{
  "n_head": 5,
  "init_std_qkv": 0.0406,
  "init_std_up": 0.0406,
  "train_tokens": 123600000
}
Each number is 128 + 24 x the weight over its row's rms, rounded and kept within 0 to 255. Layers, rows and columns count from 0. The size above them is the row's rms in percent of the matrix's.

# layer 2 MLP up, 640x160, rms 0.133, rows 615-636, columns 0-159
size [103 107 104 101  98 100 105 107  98  93 102  95  98  97  84  91  94  99 104  83 102 110]
[[135 132 103 147 102 148 140 135 164 111 104 102 110 150  81 123 151 137  82 112 141 166 153 124 136 168 134 122 105 158 124  98 132  84 114  95 160 115 134  78 121 172 109  87 142 149 127 142 148  76  69 118 152 108 119 141 116 116 116 125  87 146 131 106 158 107 109 155 121 137 153 169 127 116 132 151 107 105  94 105 109 116 144 131 123 162 138 138 158 153 156 125 132  97 149  88 138 139 106 107 148 133 136 141 148 167  92 133 127 129 122 166 108 118 164 101 138  99 119 104 110 116  53  78 162 117  72 138 129 127 110 125 115 147 149 112 134  94 147 153 139 138 122  87 178  93 105 122 124 136 145 151 154 120 132 124 133 104 143 128]
 [134 129 153  90 170 155 105  89 170 108 149 157 128 131 104  93 114 150 147 118 137 114 120 149 147 135 114 102 143 124  74 125 128  98 182 148 144  62 148 125 150 139 139  91 148 138 158  85 126 174 133 105 106 148 106 111 140 109 103 119 114 134 128 153 113 100 122 109  59 119 126 133  92 112 107 101 120 112 124  90 169 111 121 125 122 114 113 123 153 128 146 119 129 124  72 142 145  89 124 129 115 133 157 183 119 122 136 121 119 112 155 160 124 129 149 125 130 137 101 114 154 121 111 141 135 181 169 106  89  85 127 158  91 133 123 125 107 121 163  97 129  93 156 100 151 131 173 151 153 148 105 158 120 150 147 113 148 149 115 153]
 [115 140 130 136 174 120 132 139 121 139 105 144  91 151 114 119 155 168 200  77 120 103 168 161  90 132 109 139  76 118 150 145 107 134  91 138 150 133 137 173 117 155  88  90 139 121 142 122 126 148  99 104 144 149 128 189 142 138 122 135 118 104 139 101 138 100 125 133 115 139 140 102 141 117 146 147 149 140 115 122 155 145 118 134 148 114 136 106 129 107 139 127 139 140 160 116 129 107 138 138  99 124 154 144 157 158 119 143 148 124 156 101 128 153 109 163 188  91 136  91 148 124 106  92 117 151 112 110 149 104 138 139 135 159 133 102 126  33  96 126 166 139 135 166 117 115 114 116 138 166  83 139 108 115 136 166 102 137 119 147]
 [144 132 145 135 113 149 136 127 152 132  93 150 136 115 131 137 157 153 129 121 154 115 111 139 132 143 174 122 148 144 160 148 120 128 136  88 145 116 136 108 122 138 132 134 119 128 118 145 111  88 178 151 172 120 109  82 138 126  86 109 114 145 125 108 116 154 180 166 139 152 155 126 179 149 107 111  90 164  92 137 120 125 106 141 170  92 114 112 145 138 140 134 103 129 117 114 145 106 156 162 118 129 108  67 141  68 134 130 182 114 151 137 146 132 134 120 160 137 158 117 145 115 110 103  91 142 128 141 151 158 132 143 142  91 148 122 162  88 152 119 107 180 109 136 138  85  81 137 103 127  99 167 125 164 135 105 128 190 102 105]
 [113 147 166  99  82 155 139 131 104 134 130 139 123 110 128 139 134 105 104 146 104 159 143 136  96 130  84 130 182  83 161  99 117 113 140 135 102 126 144  94 186 142  93 160 110 111 142 114 147 109 150 123 121 143 144 128 134 106 130 103 132 145 132 167 150 174 118 153 106 151 145 111 100 107 104 111 124 120 162  81 135 120 147 103 112 100 139 124 127 121 128 144 151 105 100 126 144 159 128  93 126 134 109 105 107 140 181 113 108 153 103  43 122 153 132 134 134 100 124 118 137 127 114 131  88  51 168 134 140 147 170 130 114 132 105 124 154 141  76 137 114 123  94 124 113 156 107 136  92 116 111 121 100 158 150 149 147 133 144 163]
 [131 126 101 123 123 147 115 124 137 128 142 118 118 156  96 156 137  95 160 148 147 137 109 116 131 130 115  93  96 181 137 163 117 123 114 119 120  86 168 129 163 116 116 141 158 134 151 136 165 148 153 129 122 127 116 164 111 130  82 107 132  73  65 115 119 118 134 188 146 147  99 123 143 139 126 151 140 153 102 132 146 163 102 178 106 118 125 142  68 157  95 164 117 132 129 181  90 145 155 129 131 105 101 145 159 131 123 128 146 168 165 130 128 157 105  62 131 118  88 120 144 125 129 165  96 115 141 100 132 175 140 143  68 147 149 121 127 130 139 125 152 125 115 153 153 101 119 132 150 136 134 162 150 147 162 135 124 123 120 141]
 [ 67 151 140  99  93 138 128 128 139 138 153 127 134 138 142 113 132 136 167 120 163 137 108 150 150 132 133 112 146 112 162 158 114 158 143 114 160 126 161 124 149 120 144 139 100 147 145  93 149 154 112 142 112 176  96 144 141 114 166 152 179 130 109 158 175 144  91 105 120 101 173 140 139  95 137 134 112 132  94 138 170 106  90  83  95 136 140 126 165 129 148 143 113 111 133 100 136 151 125  98 155 125 105 158 145 174 165 162 134 179 132 125 118 139 134 133 130 106 127 103 102  92 134 101 151 106 111  77 123 150 156  96 173 159 125 118 140 115 103 120  85 107  99 113 149 150 107 123 151 142 116 147 154 154 165  96 160 110 132  98]
 [127  97 159  75 101 133 135 116 191  44 150 170 105 127 152 145 129 125 105 150 128 148  83 123 143 150 160 144 141 144  81 128 121 155 178 139 126 134 107 140 149 132 132 128  76 125 120 153  99 144 134 109 108 107 141 141 160 122 113 148 130 130 119 137 114 112 148 119 110 106 146 146 130 139 178 144 121 115 119 123 112 139 149 153 138 135 138 105 158 138 104  86 133 119 163 145 172 135 152 107 181  90 160 184 103 119 127 111 152 165 108 121  93 139 106 149 129 112  98 159  93 151  69 116 111 128 128 114 125 143 106 127  82 150 142 120 132 102 153 146 142 161 138 169 141 117 141 124 101  97 134 154 110 119 114 126 134 133 152 166]
 [123 122 144 112 151 148 116 156 116 128 103  82 139 101 109 140 154 119 137 109 154 109 124 108  92 107 141 137 107 164 136 105 126 138  95 129 133  99 132 114  94 156 157 128 126  96 117 122 137 128 119 158 120 145 111 159 135 129  84  89 123 131 101 141 108 132 154 104 147 159 119 201 122 108 137 109 135 141 153 118  98 135 156 127 142 153 111 151 106 125 145 148 167 122 191  89 127 140 161 138 137 110 157 106 123 144 150 104 106  68 118 134 153 107 164 149 130 160 141 131  73 148  93  74 177 180  91 157 136 144 135 119 133  96 144  83  89 125 123 129 152 161 119 106 113 103 109 103 116 103 141 131 142 102 100 151 140 130  90 170]
 [117 106 159  93 109 172 109  67 147 135 174 131 132  97 143 101  74  95 172  97 119 130 134 131  44 140 176 125 155 129 106 156  70 179 179 143 136 155 122 141 129 132 125 144 129 158 159 112 149 127 144 122  76 149 106 125 141 123 143 126 118  85 107 135 135 134 101 155 142  99 170 119 107 160 119 131 150 146 129 129 161 130 112 133 134 108 143 124 150 121 110 111 101 139 113 139 165  96 140 130 141 142 140 131 141 149 115 156 140 163 188 119 112 155 159 158 120 122  92 181 157 142 150 131 131 116 138  97 126 166 137 111 157 142 146 151 155 129 144 140 143 152 140 123 117 127 133 133 169 114 118 122 138 135 144 151 120  99 132 109]
 [121 122 107 144 125 103 159 129 122 107 120  98 103 133 122 131 127  99 104 126 165 143  98 135  85 179 135 116  85  99 107 105 105 152 106 128 131 163 124 110 148 126 110 195 137  99  97 123 144  80 123 122 164 122 135 133 124 142 129 118 151 158 112 165 142 135 118 158 124 181 127 123 109 125 106 180 102  95 133 128 103  88 185 152 164  96 118 137 144 148 159 132 160 189 168 159 134 135 100 121 115 105 105 127 142 138 138 118 145 104 132  90 116 131 137 109 119 136 104 147 112 133 119 132 102 127 129 153 147 157  96 167 127 142 119  99 100  89 107 137 108 136 123 166 128  67  93 110 101 121 157 114 112 164 153 108  82 114 154 113]
 [139 144 110 151 140 115 139 160 159  75 152 106 106 144 169  85 141 148 143  77 116 159  94 126 163 123 160 120 156 127 119 119 131 130 145 105 137 111 105 119 150 151 122 142 140 116 126 158 104 107 130 109 175 164 125 122 111 155  96 126 155  93 109 143 102 116 139 115 169 139 128 164 135 131  96 125 100  83 108 130 129 156 135 149 139 143 156  78 137 118 143 170 184 143 164 118 134  85  97  99 120 125 138 114 105 147 135 148 106 156 103 115 132  97 150  95 123 110 143 122 121  93 147 122 117 138 121 163 110 128 111  99 114 135 135 144 153  86 120 148 150 118 115 124 206  95 101 111 130 108  81 158 190 133 129 114 139 102  97 108]
 [ 91  92 129 168 118 103 152 119 128 129 152 129 105 122  80  84 157 112 104  95 139 116 144  92 126 130 121 133  54  91 149 104 133 177 137 139 145 152 128 107 144  92 123  85 115 129 145 137 181 129 129 130 107 133 122 144 122 123 128  94 136 119 112 142 125 107 113 108 170 129 129 166 142  77  96  98  81  80 100  97 124  90 156 119 149 102  97  86 138  92 104 137 125 162 182 143 101 118 146 132 114  91 110 160 103 145 152 134 123  93 150 120 131 137 129 116 133  78 132 111 136 134 150  94 190 132 138 129 122 144  95 129 121 147 161 122 136 117 127 151 124 152 117 150 118 130 109 100 120 103 154 137 104  94 100 143 101 111 130 118]
 [ 99 141 173 114 152 135 161 132 106 142 156 162 121 140 133 124 126 133 146 111 125 148 101 133 139 131 172 107 139 170 109 141 131  80 161  85 133 115 158 114 109  98 123 115 168  86 123 122 115 151  79 122 145 169 157 147 133 132 127 156  75 162 134 172  95  90  84 166 129  89 139 148  92 173 126 128 160 149 105 131 129 145 117  85  92 106  94 102 159 123 177 124 132 137 128 147 124 104 143 129 131 157 154 130 125 138 130 174 103 136 142 118 147 154 104 150 162 123 159 132 128  59 111 145 106 107 125 118 120 127 106 117 142 152 122 135 119 109 122 147 141 156 131 202 130 127 144 155 130 130 131 161 101 119 111 150 124 136 133 162]
 [149 152 107 119 164 180 114 126 139 156 137 121 119 134 128 143 123 135 184 148 113 123 151 137 168 133 154 126  94 136 122 110 157 107 120 150 137 103 158 117 135 163  81 136 166 118  82 110 111 191  83 130 116 210 141 186 149 145 122 103 137 134 139 152 125 162 105 130 133 120 143 110 140 154 131 130 119 161 107 130 112 131 137 113  91 154  97 115  85 151 163 120 131 128 106 132 101 160 127 122 137  95 146 196 128 142 116 146 173 132 124 177 136 149 134  88 160 139 143 126 145 127 119  87 158 118 129 159 153 145 120  90 121 135 127 156 154 101 101 145 162 155  97 154  99 157 124 131 128 127 137 128 112 128 100  99 145 119 133 140]
 [142 139 145  90 142 114  95 134 129 133 130 161 103 145 146 124  96 113 115 103 120 123 160 104  86  96 160 167 159 116 134 138 155  95 146 142  98 149 129  89 150 134 138 160  78  98 140 117 151 183 108  73 149 117 121 137 111  85 113 118  82 154 142 121 131  76 166 125 131 147 129 133 120 108 109  94 115 121 149  86 156 118 119 128 124 143 150 118 119  97 111  95 116 107  79 146 111 150 161 113 124 118 141 108 110 185 115 126 105 115 109 120 123 130 137  92 135 150 167 157 126 123 112 151 133 152 106  95 141  94 143 135 121 124 141 178 126 101 138 171 133  91 106 155 123 132 162 164 125 153  81 138 122 158 143 158 141 113 142 184]
 [124  94 129 143 163 133 104  95 150 137 156 153 160 140 112 131 137 147 134 166 127 154 147 117 165 122 126 156 150 108 142 144 126 106 138 133 127 103 121  81 152  77 141 122 156 145 138 134 128 134 102 136 147 143 103  86 143 123 148 123 142 131 119 169 107  93 137 155 147 132 151 160 122  90 113  95 112 110 136  78 135 113 113  76  82 165 131 102 129 118 141 140 110 132  71 120 166 107 142 114 139 126 170 106 124 175 115 153 121 158 110 163 153 160 125 194  74 114 157 128 128 127 133 128 142 151 128  95 136  64 105 145 150 175 111 132 149 121 137 109 116 128 134  99 136 118 144 124  91 147  66 122 133 142 113 119  79 103 123 134]
 [157 114 103 123 169 133 169  73 175 140 121 143  98 110 131 124 137 130 120 130 105 110 170 127 103 147 144 150 140 152 115 119  83 143 131 146 162 130 160 142 122 125  89 117 156 150 136  75 140 140 118 116 104 100 128 118 142 139 108 149  93 113 156 118 126 167 125  97 195 125 123 164 103 125  99 135 133 116 132 152 101 117 132 109  91  79 156 119 125 136 134 151 112 105 121 119  96 149 113 150 130 105 153 136 134 144 157 127 129 152 148 154 107 131 195 129 111  95  89  75 140 110 107 110 104 171 177 146 193 126 111  97 160 112 119 144 140 160 120 139 111 138 111 105 162 135 141 135 135 123 114 147 125 176 132 172 129 155 115 111]
 [149  76 125 132 124 118  97 122 166 192 115 157 115 170 114 129 164 110 117 143 121 134 133 108 151 126  94 134 146 120 116 146 128 119 144 157 165 133 117 145 127 142 119  70 129 122 117 163 141  73 155  88 124 146 133 102 109 103 122 100 136 125 156 113 147 146 160 138 134 130 140 152 128  88 158 148 175  99 118 127 144 146 129 103 123 153 125 132 150 121 138 142 140 109  84 141 101  96 132 125 181 138  98 128 126  71 147 166 107  94 134  92  88 141  92 126 140 105 147  73 116 108  86 108 176 196 101 123 151 126 120 154 116 179 115 125 119 130 123 110 114 163 142 141 127 158 165 115 141 122 117 134 121 165 120 135 150 130 148 120]
 [109 170 133 140 146 118 113 180 143 149 159 165 104  70 150 140 126  98 147 137 123 142  92 116 104 141 123 120 130 135 142 122 151 126 137 112 125 124 178 125 137 133 113 121 103 131 139  94 138 115 129 149 126 146 138 150 156  98  82 163  90 120 141 128 122 134 135  84 133 130 123 128 105 152  88 139 100 131 145 114  79 108 160 128  84 127  98  64  87 188 111 123 142 140 113 124 102 146 132 119 148 134 146 132 100 170 113 129 158  93 163 135 152 124 125 125 163 102 150 113 173 125  97  89  95 175 150 145 140 163 143 135 180 108 137 117  82 136  95 123  83 158 135 138 140 125 145 136 122 138 122 144 135 165 106 180 158 126 125 120]
 [153 129 141 106 143 158 155 114 126 197 114 198 144 134 149 154 139 187 139  77 148 121 137 156 140 123 166 108 152 119  98 101 128 122 146 113 138 117 103 112 178  98 129 143 108 123 142 121  65 156 117 145 177 114 111 132 143 150 138 161 103 165 122 109 108 129 116 113 116 136 101  69 166 165  61 118 145 116  99 114 116  91 143 101 130 151 114 119 134 108 153 136  91 133 161 124 167 109 119 134 140 147 148 135 158 106 131 127 123 103 133 118 118  99 169 130 125 105  95 107 132 111 150 118 148 166 109 123 128 178 127 100 145 145  93 134 114 130 126 131 151 140 164 158 118 122 123 128 160 118 136 149 144 135 171 153 104 133 140 136]
 [158 117 112 124 119 168  97 156 127 103 124 152 102 150 127 101 104 140 154 151 136  97  96 181  88  95 139 125 113 117 120  98 123 116 102 123 127 144 175 125 103 147 177 130 136 141 168 155 118 104 157  81  81 160  91 135 132 149 139 119 117 115 132 140 168 157 116 121  78 151 133  91  70 100 112 115 109 120  83 100  99  99 120  95 124 135 139 141 118 148 123 158 149 124 150  91 144 132 173  97 166 149 143 141 130 133 142 101 130 104 186 127 103  74 147 149 112 105 105 108 162 150 111 131  94 127 110 149 138 161 114 131 128 112 140  97 118 154 145 135 124 143 136 146 128 135 123 161 128 132 112 192 138 148 110 116 112 125 105 148]]
# layer 2 MLP down (transposed), 640x160, rms 0.132, rows 615-635, columns 0-159
size [102  95 103  96  94 108 104 109  97  97 101 101  95  93  89 102 100 106 105 106 104]
[[126 118 149 117 119 131 132 132 100 153 121 116 111  75 118 152 138 118 154 180 102 121 153 119 148 146 121 123 139  91 169 146 175 123 112 105 141 112 143 170 124 165 125 123 119 135 145 122 133 107 149 159 119 156 130 106 120 166 125 151 148 144 147  88 171 138 131 140 171 134 123  66 113 175 108 103 119 178 104 121 140 113 157 165 133 144 135 134 162 110 141  97 108 140 110 160 114 111 143 120  83 131 137 134 109 144 121 170  91 132 119 112 149 106  98  94 147 206 120 168 104 127 109 129 136 121 104 116 125 153 125  99 141 130 110  91 195 142 139 141 137  99 117 124 107 104 114 107 155 142 124 161  89 129 167 129 117 125 177 154]
 [171 130 144 171  93  85 149 113 140 141 193 133  95 146 148 154 165 114 127 142 125 133 108 164 125 121 124 162 144 110 137 125 141  87 117 128 103 205  94 138 132 108 171 161 144 119  73 104 146 147 138 128 114 134 127 121 138 142 131 133 136  75 149 122 139 105  89 107 137 112 106  88 159 119 146 109 127 175 173 138 149 168 152 117 116 117  91 106  84 175 136 130 120 123 112 142 119 174 139  79  99 141 124 113  68 152 136 115 152 151 110 115 155 132 130 101 122 141 157  96  92 110 124 142 122 104 155 118 130 109 156 117 100  85 151 152 125 115 119 134 116 158 139 138 149 109 140 129 122 134 128 109 140 110 120 134  98 109 112 106]
 [120 172 108 139 120 156 124 145 139 129 137 123 164 136 119 113  91 152  91 128 106  95  89 150 128 120 145 149 114 119 132 121 145 177 164  72 148 145 131  95 137 160 125 149 148 100  93 114 132 154 133 117 108 109 115 108 113 163 147 122 116 117 115 154 112 139 142  74 181 107 108 175 144 138 120 167 122 146 102 158 106  89 139 151 146 126 104 157 149 133 122 116  91 123 150 127 135 146 153 114 127 132  98 103 143 154 121 125 142 180 149 163 106 105 111  96 118 147 115 145  73 154 138 116 148 147 170 183 126 124 111 100 120 137  93 147 135 209 141 139 100 108 109 144 128 132 168  93 129 105 124 125 167 139 127 152 110 159 149 110]
 [128 139 134 144 181  99 133 147 126  93 124 116 177 136 126  97 122 161 120 144 145 144 100 126  88 144 105 155 134 145 109 131 128 112 118 153 121 141 136 140  90 111 131 135 121 104 181 130 141 207  95 115  89 136 178 148 115 136 137 163 128 132 104 145 145 141  87 106 137 122  96 134 105 121 127 149 120 112 161 155 143 101 142 122  74 113 111 129 132 103 120 126 128 120 119 135  89 134 104 169 105 146 103 159 107 178 119 119 129 119 117 122 119 125 121 137 119 103  98 144 119 102  92 144 203 121 163  84 138  89  73 163 151 151 121 164 151 133 113 136 156 119 141 124 101 144 114 142 119 175 138 101 155 153 123 104 133  96  93 162]
 [109 115 146 118 160 139 128 138 102 116 110  91 186 104 152 112  86 101 152  85 120 108 115 152 156 161 162 141  99 158 100 130 150  86 154 121 163 125 114 143 137 161  99 119 150 146 168 104  83 144 173 145 155 105 123  73 109 106 142 130 154 128 154  88 107 107 112 131 147 118 139 143 143 119 131 130 104 140 131 159 157 133 113 122 154 116 148 110 146 127 120 115  65 110 119 105 135 137 149 138  99 125 151 142 160 141 116 105 144 142 174 185 120 147 110 127 139 163 133 119 101 139  99  99 134 118  92  81  87 140 119 101  94 106 126  96 148 115 159 121 151 114  90 137 137  97 135 149 103 103 123 122 111 115 133  67 146 157 144 114]
 [120 140 147 125 177 140 172 123 107 152 162 128 117 110 148  85  88 121 101 125 128 131  91 118 178 165 104 101 176 138 133  95 117  96 107 136 164 130  91 104 113 151 170 146 117 165 108 149 140 139 126 151 138 104 123 102 153  88 131 127 142 104 121 142  95 123 139 143 108 162 132 117 161 124 119 112 107 133 158 113 133 120 158 162 144  80 145  84 134 120 142 133 111 136 119 115 139 120  94 104 117  98 140 126  69 161 151 109 190 134 111 114 140 124 109 122 116  92 176 135 138 140 116 124 108 141 104 161  83 153 100 120 146 100 107 109 126 133 109 153 136 144  92 101 103  92 127 145 108 106 117 123  90 127  63 114 129  90 154 143]
 [117 196 141 123 109 104 115 141 131 123 111 118 129 100 105 120 115  94 125 140 144 136 104 110  97 160 117 127 116 136  92 121 137 140  71  87 125  89 105  92 132 112 143 125 132 123 145 147  78 117 108 117 152 187 154 124 101 141  85 129 167 120 155 118 141 140 107 158 122 134  86 168 112 159 157 116 110 152 134 121 100  69 168 149 165 149 149 144 109 135 108 169 151 128 120 138 114 135 134 135 110 142 165 160 133  86 133 134 109 109 121 103 118 144 140 110 120 109 164 139 124 189 115 136 145 134 158 154 178 136 146 107 100 113 111 128 177 115 148 111 137 139 112 144 138  99 162 133 168  83 147 145  87 109  82 143 102 128 124 127]
 [116 118  77 126 132 151  96 117 106 161 121 127  89 118 146 136  92 109 140 178 116 120 138 118 106 117 124 163 131 154 131 104 137 104 146 108 119  95 104  92 138 111 140 119 155 179 173 123 108 135 112 133 167 175 106 118 116 123 146 129 124 101 102 106 105 111 149 107 166 112 115 147  61 138 138 114 138 137 135 168 123 134  83 147  84 109 133 125 164 126 137  93 123 127 125 135 172 133  88 170 113 145 134 150 131 127 114 109  89 138 109 185 150 131 109 118 135 116 122 131  88 153 116 146 174 139 139 157 173 146 128 154 164 170 124 118 118 144 122 168 117 170 120 175 122 126 156  96 147 147 164 114 113 172 122 149 163 138 106 127]
 [148 201 184 133 130 112 163 127 143 156 100 132 126 135  94 129 126 118 138 146 111 142 110 133 157 160 155 155 147 118 110 120 120 111 117 100 142 164 193 125 115 138 119 153 155 114 171 101 136 148 126 169 133 119 138 120 156 120  94 157 100  89 153 137 139 147  92 148 132 112 103 106 135 140 116 121 166 139 118 126 135 146 120 117 157 155 146  94 118 155 180 137 104 144 115  90 136 148 101  57 110 160 154 156 121 100 128 162 152 128  94 126 131 110 116 123 122 102 132 145 140 118 138  98 130  84 149 115 111 124 140 125 126 106 130 139 166 159  99 148 123 109 135 112 118  80 112 110 112 106 179  98 185 136 164 124 127  85 159 128]
 [135 136 136 166 105 135 131 148 154 134 125 149 118 138 150 127  98 152 154 104 128 148 174 115 168 103  96 115 110 113 119  99 162 114  93  88 128  84 122 137 141 118 139 144 124 121 114 123 122 156 111  80 123 121 139 173 186 110 105 137 166 109 138 203 113 146 135  78 129 113 131 144 122 119 144 123  87 143 124 146 127 124 147 122 104 111 145 152 137 152  82 131 150 138 133 170 131 138 130 159 124 126 116 121 130 119 144 155 122 147 122 145 196 105 166 138 131 115 118 110 142 176 104  97 107 101 131 127 101  91  88 161  99 126 102 137  76 155 124 117 146 142  97 131 153 105 168 115 117  93  90 146 128 119  98 108 132 177  82 140]
 [117 129 134 123  95  96 104 135 178 144 155 143 135 170 139 124 162 122 144 168 109 151 103 117 126  96 105 155 134 144 114  70 101 140 104 154 128 128 142 163 120 128 141 156 133 161 109 133  97 112 146 151 174 130 160  98 137 147 102 112 155 193 154  92 127 112 133  96 116 171 137 106 133 138  98 155 173 150  96 133 131 139 101 112 151 143 123 143 135 164 114 132 110 123 111 106 113  99 160 102 162 134 159  77  80 135  85 143 122 135 159 156 164  98 126 106 128 165  93 164 111 145 158  91 146 109 147 108 168 103  98 166 110  93 132  96 127 147 169 133 116 127 127 133 138 139 128 117 131 126 146 127 128 151 106 120  92  95 126 135]
 [141 125 130 114 136 125 119 148  91 130 172 153 103  81 147 153 133 140 119 135 143 114 147 124 100 137 136 156 151 138  92 109 122 146  92 130 125 116 146  87  97 124 143 131 122 127  38 127 116 142 159 116 120  94 112 112 123 127 120 151 114 156 136  94 133 111 130 154 130 130 151 114  84 134 177 126 137 168 155 165 102 112  99 145 128 123 134 150 128 149 159 136 154 156 138 147 136 169 107  66 176 139 129 138 132 134 106 138 122 138 109 131  85 145 121 145  93 118 139  99 145  73 149  75 128  79 118 157 103 140 132 105 110 124 120 123  95 148 155 142  98 142 125  69 135  97 136 117 134 104 168 133 116  60 106 150 115 150 141 119]
 [114 132 153  79 186 128 138 121  91 120 130  89 190 186 150 146 104 112 146 133 116 131 144 112 163 161 118 119 199 132 120 133  95 121 149 158 156 168 139 108 143 181 145 156 126 126 130 134 121 146 129 101 123 146 108 115 112 148 145 169  97 140 151 109 103  97 110 119  90 134 138 104 105 157 123 171 161 134 142 140 160 140 125 178 115 107 134 115 132 162 130 115 134 137  89 110 141 134 125 135 141 136 111  65 125 176  90 141 157 146 152 154 130 126 139 115  86 156 118 162 110  97 105 146 111 116 120 113 151 102 102 154 132 116 169 118 151 129  85 122 132 140 114  94 143 141 152 155 154 160 132 158 142 120 151 107 134 118 130 135]
 [145 131 141 151 103 120 125 106 169 155 168 150 106 135  77 127  95 139 143  90 123 105 101 135 126 140 125 148 141 120 128 169 157 137 100 185 131 177 148 146 157 165 120 125 147 136 133 133  91 131 132 130 135 101  93 131 159 126 126  96 176 136  95 124  91 134 171 151 135 126 152 162 143 114 134 132 136  96 136 108  99 120 164 118 138 148 142 115 113 128  85 118 114 100 120  93  92 108 143 113 149 161 132 145 119 108 129 126 162 129 132 133 122 138 174 136  95 163  91 111 119 163 121 127 176 112 102 152 111 167 139  99 134 165  75 130 117 142 152 103 148 136 133 125 102 180 101  62 149 108 102 143 135 154 123 120 152 147 133  79]
 [110 127 129 155 134 106 158  74 122 164 121 106 149 142 130 101 103 132 100  88  92 144 132 120 129 129 134 124  95 120  61 132 143 152 140 161  98 117 113  93  97 120 150 161  89 128 146 132 113 178 134 110 102 119 129 117 135 160 119 136 142 146  94  76  86 119 112 172 111 109 153  97 127 119 133 148 103 151 168 118 146 126 136 103 126 131  87 143 142 119 135 146 123  96 105 118 128 136 139 163 144 158 185 114 125 129 125  91  98 101 101 136 130 102 151 130 142 160  85 124 142 123  96 140 133 125 122 104 127 149 135 124 167 169 127 120 175 140 160 132 154 122 123 189 151 115 179 140 102 130 147 135 162  91  90 150 171 132 148 153]
 [124 124 106 156 105 128 155 138 171 148 129 145 151 127  89 139 115 159 110 150 128 131 108 101 150 110 155 157 143 141 113 119 119 116 103 112 147 140 134 131  91 119 128 111 125 152 151  94  63 145 129 104 142 141 163 131 150 148  99 148 139  72 148 128 140 135 119 103 104 135 114 133 105 177 126 109 101 145 102 127 138 116 139  98 121 138 112 168 141 133  84 181 157 138 138 101  99  99 153 131 137 150  83 155 131 107 114 140 111 142 108 130 122  79 141 112 130 135  56 158 119 135 164 102 149 175 129 165 123 155 101 130 110  96  69 119  90 147  95 135 137 159 152 121 141 111  88 125 111 109 140 141 157  91 129 100  95  97  91  99]
 [141 129 122 126 163 103 101 135 182 104 105 130 109 126 113 110 151  64 115 127 115 151 113 153 125 136  96 116 157 138 107  93 111 137 117 112  90 135 102 124 120 113 117 136  90 142 135 126  83  97 113 135  81 145  86 145 139 124  78 101 136 123 159 183 139 134 145 121 111  75 118 127 104 131 116  98 103 150 104 132 135 153 153 157 131 117 140 150 124 132 178 108 163 165 148 139  94 163 149  99 147 164 103 146 127 149 148 157  68 137 131  96 153  92 124 123 116 127 126 120 112 134 123 133  46 101 120 129 117 143 125 133  98 113 104 136 152 125 157 129 136 113 106 126 158 133 134 146 125 170 173 132 119 105 107  91 164 169 141 108]
 [140 139 116 167 153 124 137 102 144 122  83 132  97 124 127 157 128 131 107 165 110 129 134  94 123  90 110 171 143 108 145 143 137  98  98 127 141  93 104  92 155 101 131 126 156 121 112 154 142 105 121 130 128 160 142 100 135  82 122 146  91 153 144 117 114 118 135 136 111 112 168 141 164 189 123 134 124 122 152 149  97 135 124 144 166 131 126 117  99 129 149 159 179 158 112 114 125  78 171 113 139 142 114  82 130 111 144 171  92  86 124 171 111 135  98 145 169 139 152 169 141 156 122 126 111 130 136 142 134  93 127 112 125 143 170  93 135 100 169 112  89 101 161 168  94  74 108 110 117 128 127 106 111 125 101 136 149  89 122 136]
 [135 154 150 134  81 137 123 122  92 123  99  86 114 105 124 128 130  88 116 170  93 125 148 126  87 156 155 115 135 139 138  91  97 146 113 136 128 107 112  92 108  98 113 113 145 132 118 143 141 121 176 152 144 175 156 179 119 157  90 110 139 138 130 110 133 122 122 109 165 174 100 112 112 163  93 163 175 127 134 124  97 124 158 132 135 122 175  95 129 137 138 131 128 147 192 111 128 158 131 117 102  96 144 151 102 124 119 157 130 105 139 150 142 127 140 124 163 150  85 171 168  90 124 121 105 139 124 163 164 108 124 133 152 126 147 131 141 121 145 108 150 123 122 130 155 111 161 176 157 169 110 135 174  91 122 165 119 106 114 142]
 [124 124 147 106  95  96 152 140  71 164 124 123 107 135 163 119 130 136 125 124 110 148 144  89 113  68 104 106  64 166 136  99 114 148 134 164 152 129 110 135 167 125  89 114 117 148  68 115 166 157  94 132 128 125 106 143 126 128 157 167 115 134 148 123 154 160 161 144 131 155 113 155 139 162 148 111 116  95 154 155 156 137 100 106 157 120  83 145 127 160  85 120 141 135 145 155 133 135 108 114 144  91 148 154 124 138 100 135 159 154 117 151 139 133 128 136 165 113 152 147 146 153 129  84 112 142 119 167  83  94 102 104 121 130 125 100 100  96 121 118  80 118 144 147 151 157 138 115 134 142  75 140  98 124 146 111 150 133 141 115]
 [122 147 107 138 142 101 119 139  83  76 155 115 105 112 146 139 127 121 105 133 124 147 146 111 148 120 104 179 101  76 146 162 144 110 110 155 130 164 148 130  80 157 168 139 111 134  75 138 144 120 116  85  75 129 123 128 138 145 140 129 105 134 142 157 151  88 136 105 157  94 122 138 117 139 172 109 148 148 101 145 135 173  63 127  98 114 128 137 128 102 117  91 148 118 114 172 126 136 150 121 130 120 113 131  99 126 115 111 122  98 150 136 112 145 130 167 114 108 123 112 120 118 113 142 130 152  87  98 137 119 169 138 128  99 126 107 204 107  97 129  99 132 149  79 109 116 134 133 146  78 164 144 140 135  91 134 165 129 106 131]]